Part of a small language model's weights: 84M parameters, RMSNorm before each block.
Each number is 128 + 32 x the weight over its row's rms, rounded and kept within 0 to 255. Layers, rows and columns count from 0. The size above them is the row's rms in percent of the matrix's.

# layer 8 MLP up, 2048x768, rms 0.0916, rows 908-918, columns 96-191
size [ 98  94 100  98 100  96  98 101 108 101 101]
[[138 101  97 155 155 102 125 149 104 165 102 116 174 156  94 105 120 165  99 123 199 157  70  93 175  90 144  89 122 103 128 143 140  93 162  76 106 132 129 165 131 198 126 143 153  98 110  85  96 108 124  76 145 200 107  75 109  83  87 132 104 146  82 143  74 132 105 125 163 135 138 114 160 138 138 110 123 116 118 136  97 211  95 171 138 105 124 165  99  69 111 158 124 120 135 150]
 [146  81 119  98  64  98 107 102 192 127 132 146  98 137 111 158 152 152  27  88 119  83 101 153  63  68 145 115 144 122 163 109 123 156  80  64 124 128 162 117 119 152 138 142 138 152 162 127 139 119 109 171 141  98 158 101 112  93 168 103 157  82 105 110  65 115  96 136 154  95  91 129  95 144 169  85 135 138 161 125  96 154 162 117  93 127 114 141  60 172 133 104 144 138 150 204]
 [141  75  96 160 187 110 117 149 154 154 138 164 157 149 113 140  94  91 154 121 145 154 126 146 172 136 197 145 153 221 155 163 197 137 122 164 142 166 181  90 103 136 120  76 109 112 147 214 141 134  91 149 128 105 100 117 140 171 132 142 150 127 143 204 174 107  90 129 142 138 112 177 116  83  98 120 168 110 115 132  84  91 171 130  90 155  83  84 128 122 150  90 118 124 154 175]
 [166 186 119 148 177 102 194 124 100  79 135 161  96 128 114 111 104  99 137 106 101 147 121 163  84 139 190 151 135 102 144 120  68 119 137 165 167 194 143 116 121  86 158 138 131 168 113 108 183 150  84  89  91 144  86 132 177 110 132 123  89  87  94 150 188  81 121  97 149 134 130 121 109 135 134  64 130 162 141 129 112 114 128 124 161 156 150 142 162 121  93 165 159 186 161 144]
 [117  93 170 106 127 153 138  92  81 128 146 135 141  98 165 161  98 145 142 157 135 152 107 159 100 188 115 166 176 115 175 113 131 178 139 182 135 131 188 176 163 125 187 170 173 159 154 115 108 142  81 143  76  96 157 136 143 141 182 125  94 136  53 128 108 181 153 142  77 118 114 127 182 180  95 147 122 106 142 125  91 144 123 103 139 138 119  76 137  81 128 142 140 142 146 148]
 [172 196  99 171  69 179  93 136 117 108 102 139  85 114 148  98 145 127 122 107 149 102 103 108  90 137 160 102 137 210 142 138 101  98 183 146  87 160 182 160  92  80 125 112 167 127 144 115 110 116  92  82  97 176 160 121  71  76 147 178  93 184 148 125 114 120 111  84 180 125 183 160 212 181  97 118 102 160  83  83  97 136 112 147 161 154 123 116  87 108 145 145 104 144 130 147]
 [125 123 114 109 117 108 151 138 111 133 154 176 127 104 146 105 132 119 131 196 159 169 114 118 124 123 107 182  91  42 153 145  84 178 159 115  56 102 153 122 136  75 146 138  38 178 181  39 171 114 177 104 118  89 169 122 135 128 133 145 135 161 181 115 107 146 135 147 125 213 145 133 179 122 168 107 122  85 196 142 125  78 151 106 109 116 136 150 148 108 163 199  88 149 126 136]
 [143 134 100  84  88 103 121 137  46  98 163 159 108 133 166  92 113  50 182 110 156 147  97 133 118 139 149 141 169 151 145 120 157 102 142 118 139  80 217 106 149 162  81 142 116 173 135  88 154 132 174  60  94 137 109 171 118 137 164 127 157 140  58  74 106 142 193 101 146 131 169 150 136  90 138 123  38 120 102 138 153 130 121 159 168  97 127  37 142 118 155  91 132 106  96 161]
 [127 107 133  81 165  98 146 146 117 125 105 160 129 100 123 103 141 116 173 139 138 107 110  80 146 134 193 137 134 115 198  93 158 123 113 140 112 150 142 145  99 178 141 133  29 159 127 118 177 115  88  92 120 140 147 132  79  93 108 119 154 179 162 140 117 143 108  90 146 112 174  97 140  75 122 151 118 146 180 134 140 119 152 192 140 132 184 125 107 100 157 151  81 127 125 149]
 [191 152 186 132 164  98 169  96 155 138  87 153  91 164 128 141  77 138 164 134 108 150 112 141 117  94 140 128 145  91 139 163 119 116 132 145 103 133 193 106 109 159 126 146 103  89  73 129  96 122 141 168 152  83 137 147 113 106 119  96 105 129 130  80 137 108 129 111 110 171 130  65 137 113 122 203 145  48  88 122 185 114  81  88 107 102  81 124 135 128 137  93 158 190 136 124]
 [105 139 145 169 103 164  81 136 172 163 147 119 122 121 129 141 188 171 141 203 139 145 113 156 123  60 114  66 155 118 156 186 127 146 128 182 150  70  87 130 109 134 143 132  82 155 168  93 130 152  89  86 100 128 143  90 109 101 122 133 140 124 115  86 100 146  92 116 159 128 136 106 137 130 203 162 116  85 113 142 110 105 114 128 143 165 109 116 112  58  86 159 114 133  94 156]]
# layer 8 MLP down (transposed), 2048x768, rms 0.0899, rows 908-918, columns 96-191
size [ 99  94 103 101 102  91  98 104 104 100 103]
[[130 143  70 139 136  68  75 153  73  92 132  77  54 163 158 181 106 128 101 171 124 180 127 148 155 102 128  79 139 106 132  97 116 202 104  91  27 147  90 178 124 117 100 117 117 143 131  91 144 149 186 134 116 129 142 148 125 160  77 183 118 140 147 178 120  88 133 101  98 139 152 172 150 106 156 161  82 105 144 123 104  82 113 126 141 144  97  90 115 166 157 140 160 110 168  98]
 [108 134  78  86 130 112 179 152 118 140  89 127 126 156 137 103  93 109  82 141 109 157 134 185  97 131 194 140 183 148 102 122 101 149 105 156  61 163 156 145 122 125 173 116 142 168 189 137 173 103 122 127 114 119 194 144 122 112  69 129 125 112 122 162  78  93 205 121 133 127 173 131 154 115 141  93 136 140 105 103 158 223 148 110 124 162 108  91 167 124  96 172 107 121 102  88]
 [155 107 178 132 114 153 105  80 111 176 138  98 156  67 102 105 147  74 150 140 115 127 135 130 115  98 148 170 149  85 112 139 159 179 160 141 108 126  70 117 110 152 153 118 112  95 118 145 185 131 178 175  99 109 130 156 160 131 111 115 107 181 140  94 133 163  92 128  91 167 149 110 126 126 126  68 130 100 148 172 151 102 133 192 118 146 133 106  81 111 180 143 141 135 144 148]
 [ 96 155 101 117 107 121 138  97 179 136 129 162 110  87  61 133 187  99  83 104 125 164 224 177 145 153 115 110 116 121 185 140 134 154  94 119 156 144 148  70  89  95 111 141 167 145 163  78  66 200 137 159 165 102 129 134 147 175  37 149 198 137 102  95  90 125  83 180 168  83 128  91  85 141 150  97 121 106 152 157 116  65 110 100 124 168 140 124 110 133 155 162 132 137  90 126]
 [ 89 108 104 172 114 110  54 133 131  83 106 193 118 171 103 109 129 106 213  76  88 117 181 146  75 116 120 164 215  90 205  84 115 163  93 122  81 128  93 132  64 170 127 166 167 124 125 103 111 143 138  76 136 125 127 167 179  66 154  75 121  88 127  90 103 104 138 102 100 105 132 171 166 157 129 136 131 161 117 158 153  80 187 161 196 159 134 156 168  65 141 114  88 176 178 155]
 [161 123 167 125 162 114 119  63 104 155 131 130 103 105 172 154 134 166 106 162 144 156 161 145 106 148 152 161  97 136 180 127 154 109 113  52  96  79 143 144 144  79 151 159 116 149  73 150 181 158 122 128 112 156 147 128 155 122 104 127 142  85 127 120 123 118 123 138 117  89 154 132 111  97 135 135 125 118 129 153  98  67 129 164 169 189 126 129 153 118 135 137 213 126 125 169]
 [106 160 112 162 138 125  90 146  95 144 159 179 104 147 164 156  99 127  93 113  86 127 127  79 186 153 150 107 120 134  96  60 153  96 127 163 138 106 171 108 134  80 132 158 150 109  80  50 113 136 139 167 113  85 162 120 155 189 109 121 223  41 127 124 153 175 127 101 173  91 128 149 180  95 110 125 176  87  97  87 117  68 174 121 161 161 150 217 114 122 190 168 182 141 109 170]
 [139 154 120 178 152 117 141  66  97 168 117 116 107 154 139 129 102 162 135  89 166 150 123 118  55 149  86 134 129 138  94 152 135 150 131 152 145  95 152 198 134 144 133 130 145 156 154 149 111 167 109  68 126 117 105  57  85 184 195 131 163 140  95 149 130 155 114 132  95 154 133 103  97 112 157 140 111 165  83 147 132 171 127 143 188 105  91  93 197 171 116 132 179 155  94 123]
 [143 129  93 168 128 187 165 157 135 175  84 138 116 135 151  66 178 161 114 162 158 108 123 132 144 151 127 131 140  74 156 136 129 109 103 145  84 142 126  94 120 122 139 100  54 141  59 110 141 145 119 102  97 125 179 178  88 123 119 138 115 109 134 132 162 168 140 126 130  57 107 100 111  55 142 159 162 167 170  66 107 153 142 100 120 164  86 151 169 135 106 165 133 135  81 141]
 [118  77 116  94 165 127 125 115  91 120 115 148  93 127 132 116 159  93 154 139 129 119 176 131  96 100 122 158 125 199 125 213 121  90 113 126 159  78 120  99 200 173 145 167 171  72 146 120 114 135 133 120  88  89  77  98 162 164 158 135 107 156 123 116 131 119 150 146 133  65 125 113 111 149  93 132 145 104  98  96 162 160 198 111 115 113 135 108 136  56 145 148 164 129  66 110]
 [133 126 140  95 104 130 118 105 171 120  98  94 133  88 124 123 153 113 108 144 152  89 134 125  88 155 124 157 107 128 130 134 107 103 156 101  85 115 117 135 111 151 143  95 111 112 151 127 163 131 150 102 153  90 151  90 163 123  90 148  74  94  63 152 132 136 118 105 166  80 111  58 198 140 111 151 164 151  93  91 177 138 123 152 120 175  73 158 158 152 139 146 184 139 160 183]]
# layer 8 MLP gate, 2048x768, rms 0.0864, rows 909-919, columns 96-191
size [ 94 101  97 101  93 100 103 103 100 104 105]
[[149 118 118 138 108 135 160 137 169 116 117 118 137  95 171 170  61 110 130 136 133 184 195 115 113 131 160 129 134 193 149 118 205 128 141 141 108 200 132 142 157 136 126 171 113 124 121  90 127 112 116 139  98 141 112 145 116  70  88  59 112  91 177 116  99 163 110  89 155 132 166 118 190 179 132 108 172 114 109  91  85 124 105 168 188  63 105 163 188 152 147 183 150  95 155 109]
 [160 111 116 136  75 121 189 104 122 106  97 143 151 141 107  96 121 150 103 171 148 170 103 105 136 137 133 135 133  81 152 131 156 139  74 123 133 120  78 137 118 149 137 112  83 141 142 170 135  83 190 182 132 144 151 155  97 138 110 159  94 154 145 190 154  95 137 127 167  96 106 150 176 129 103 138 131 116  90  95 118 113 168  89 197  70 113 170 112 145  91 149 105  86 107 156]
 [ 99 188 162 137 150 155 125  96 113  81 122 180 110 126  79 127 125 107  81 159 121 159 154 112  77  91 180 114 164  37 172 114 137 138 122 100 114 201 168 116 145 127  86 121 159 167 132 114 163 149 135 158  46 128 147 117 115 132 152  94  98 150  62 166 139  64 105 102  87 124 155 156 190 203 164 151 161 131 146  97 166 170 193 160 151  95 179 122 130 105  90 176 129  71 152 166]
 [ 42 160  96 174 131 119 148 150 111 175 149 176 136  83  27 154 157 152 121  81 147 119  79 151 101 143  89 149 152 124  77 134  81  97 163  87 175 130 132  75 132 129 120  75 117  93 181 148 126  82 130 188 154 100 107 149 124 107 173 105 158 126 176 127 117 117 102 153 149 126 188 131 152 160 147 139 115 187 132  59 144 128 122 131  75 146 152 156  75 149 125 115 149 154 156  95]
 [168 191 133 145 121  96 133 118  84 134 114  85 118 144 167 118  94 135 150 106 108 149 127 115 187 146 122 117 105 127 151 142 114 111 164 139 128 143 206 150 137 138 137 153 156 103  72 128 125 133  55 119 165 156  97 194 121 112 138 153 104 139 138 168  96 136 130 130 173 140  76 187 159 183 165 113 106 133 120 113 123 157 146 106 100 179 146 128 184 138  97 127 111 174  69 144]
 [209  57 116  94  99 146 212 146  74 125  94 113 149 156  99 146 121 164 139 176 182 110 107 129 101 102 142  93 163 107 121 135 137 117  81 130 110 175 173 136 166 126 113 179 130  70 131 104 114 106 143 110 171 100 130 153 179 116 122 135 168 107 156  95 108 112 117 150 104 104 102 152 171 100 152 152 108 100 120  88 123 101 213 166 165 108 161  83  89 128 133 102 153 114 149 131]
 [196 125 105  67  90 150  74  89  90  86 170 149 153 133 114 104 115  73 153 177  95  99  88 143  62 159 164 174 145 125 150  95 132 100  80 108 134 123 117 129 116 191  84 152 179 186 162 123 104 119 119 119 187 197  96 107 111  62 138 109 148 178 136  96  86 213 207 103  90 207 145 137 128 134 168 124 110 103 110 143 112 145 156 113 169  87 173 118 154 139 131 133 115 130  75 117]
 [168 148  73 100 128 162 118  95 171 155  95 127 135 149 131 172 146 144 156 185 115 162 153 119 103 122 117 129 176 178 126 104 148 131  79 133 119  86 110 174 163 101 144 152 109  99  94 124 153 105  95 166 156 123 102 121  99 120 107 147  95 189 132 121  88 139  99 149  85 175 206 163 111 206 131 121 111  79  85 128 108 101 102 125 176 110 120 136 143 153 116  15 149  90 135 115]
 [120 154 167  85 137  68 199 145 121 118 143 161 189 122  77 146 126 153  86 109 133 162 150 144 150 158 130 144 132 121 131 158 123 128 136 124 104  43 135 112  92 142 132 126  70 138 142 207 171 114 163 162 129 158 156 169 136  93 120 103 158 152 136 117 147 115  92 172 125 160 109 133  87 174 139 122 139 123 155 121 103  77 155 141 175 149 148 138 169 234 180 154  69 134 106 155]
 [ 89  61 101 102 160 107 106 139 107  96 169 102 176 148 143 172 142 167 141 142 118 103 124 112 158 117 153  79  77 107 120 150 157 104 108  64 142 107 143 143 176 104 142 142 132  83 195 140 143 189 105 119 110 133  96 113 170 120 181  84 126 188 154  68 129 122 106 131 132 150 136 184 108 116 140 165 129  86  92 124 120 146 166  85 116 114 121 194 155 106 164 141 155 116 131 143]
 [104 191 149 127 156  82  96  93  93 119 117 128 103 104 134 174  49 100 160 142 161 122 150 127 152 115 158 155 135 162 176 124  60 112  81  81 194 181 104  91 122 177 142  92 122  62 167 158 101 106 120 155 169  98  86 112 148 125 139 116 139  90 143 176 194 182 104 125 103 133 128 123  89 149 157  80 126 115 173 122  97 154  70 139 106  72  73 120  83 141 198 192 110 119 151  80]]